config.toml
n_layer = 11
d_model = 128
n_head = 2
n_kv_head = 2
head_dim = 64
d_mlp = 320
vocab_size = 551
activation = "swiglu"
norm = "rmsnorm"
norm_place = "pre"
norm_eps = 1e-05
positions = "rope"
rope_base = 10000.0
rope_fraction = 1.0
qk_norm = false
attn_scale = 0.125
bias = "none"
tie_embeddings = false
parallel_block = false
init = "trunc"
init_std_qkv = 0.0167
init_std_o = 0.0
init_std_up = 0.0167
init_std_down = 0.0
optimizer = "adam_variant"
lr = 0.0017
beta1 = 0.9
weight_decay = 0.14
lr_head = 0.00492
warmup_steps = 357
schedule = "cos"
final_lr_fraction = 0.0
batch_tokens = 16384
seq_len = 512
doc_mask = true
train_tokens = 111800000
steps = 6824
dataset = "wikipedia_en"
Each number is 500 + 40 x the weight over its row's rms, rounded and kept within 0 to 999. Layers, rows and columns count from 0. Numbers have three digits each. The size before them is the row's rms in percent of the matrix's.

# layer 7 MLP up, 320x128, rms 0.0624, rows 304-319, columns 64-95
105:513552480504511481534513513573529543499503497409509485465506463500481466443521503457516512432453
105:524433466499496503437563468490478464488498476490491502442482481439497471491523437479541416496541
102:582445474514520475522505491454518508450560587568494474519522525572495454564514472476545592502466
100:495555468518418463552585501571511464455394506549510539566499491529463503563495467571554438483492
109:490574484449572518475493504471543483449494486480538538539516482488535515485435535513411522561596
092:461554480503475477544502558536497475538504413510437464481488499468529493474487479563458534514492
099:486464483453526470517490505566502553500432401501528518522511564552510490512469552528538475513494
105:494451522463432497559511523537518525492509482513557522550501534496473505531554501452563377575513
102:478435504489423474569530489580451520502474423426541466540526474562519482570500503447453500412490
096:544511471516463551394510454508442498523506484512499466561435484430479475427543507479577527529516
104:551486559479519544463518484507516463490547490518473481501460508461497454512454446555529469482502
101:531440525531503471450517539477485489551510540604553509473518463496482532499483455495480527554519
096:440524486545526497528449560516467443526538489466503445504563487487502539536470526462534538494496
095:543543471480513440540507507526508513505504544477491536504556504444449460495485586513492507536505
104:465504454576498476443499525442541548432518466441463540462439465504520469550562476471572512542495
103:524542476490495466468514511474547416430517514503493505426550448443482540522534559496493515521446
# layer 7 MLP down (transposed), 320x128, rms 0.0617, rows 304-319, columns 64-95
104:499506470460594527511498413467534496510546508451448490538462547517539528537513482585559496551504
101:502529492527555505443491491484512467485542552490578499427488533603439516466499488523524511547465
104:450488491496524526506452481517517496559405485489525521496476586517508509481541498497544510520560
099:438499513518475446497430502491507477533567429536490450450502490565549462563485491506467450463498
106:507482448466582506567537479450518484504529501511551595509545464502580562415550497507510461570518
094:579518488510501378512473482519496508457536495543562421501470484516511472470525488509464548513522
103:498545439449487470530456616535492491552536522467539488465503474447513462561439513462496546535466
105:516521493523476513523556490499443523502447390459490523556467514521508482497516503546598444497481
105:484545544512503430443475511551501496474508551502491493490482407492408447536420546527537534484489
097:562540541517514463561542508541562481543578540539538486486528600481463555525508562561576437533467
103:460457461462535473462548522467468467442490424473476499565567542469605483476508434491463537559517
103:480487465510512460493498450485452516562454520558460485517518472445436468557524521463510499499544
100:503459499538494516482557494446509522565521435404510538483513508565504497494507496508596417488471
099:488474542494441422485520489488485542493518575577595487544485476566417542534433488452512502507421
105:484451460535547514512438487492559481445548472508478507462490434501510570413548464434455467621552
102:518606506437484490545449495493554511489501529429548558432488513496452500496436551512517441525509
# layer 7 MLP gate, 320x128, rms 0.0683, rows 305-319, columns 64-95
107:543509458486523485483481540499501524480472435521483529515559560555429497506502466465458526510509
102:486466457562418504457484480545452471399383545517497547535508536493500562462511461479468515545490
109:494536456495495497582538526482513488447409537527533508494471477482506491460415438587459539527464
103:499574538503533451447468400489478505489535450544504555553448484506509500503478487490512561542516
094:526522528501456478449564509494483573478466502529506458527498593569463511538470557547422507552523
104:529530394512515487570594528458515491483471490474530537508494488488516487491507502568467548471516
096:500453607527491550467479583481529524519487464461503521444546481451434591506485483512441516463481
109:476491492525566561430482513483495512542519468512541522526525560436527464437474485481458516457599
100:512457531504453526534529522560455489504494566483461529539498454452475503498512483521493539561480
110:471477534509547456477509497444503469459493491467449548562492450481476520499522445541531452550467
092:539505484488551494473441439569460566496515468512479520465482401497449503540505410505530565510542
098:474412519520428545466549520510455495520500491527454522520462509501482378460494511566423560513544
093:627604424533539525558506503497489438502459576510461519516497493483507566435518582509462485560591
100:530569501480539488565508547425540476459498492483504510466476536517501419516458458575523529484521
099:445477545497511530489502506448460509527535534508506533538479562501532501392527467477475561496498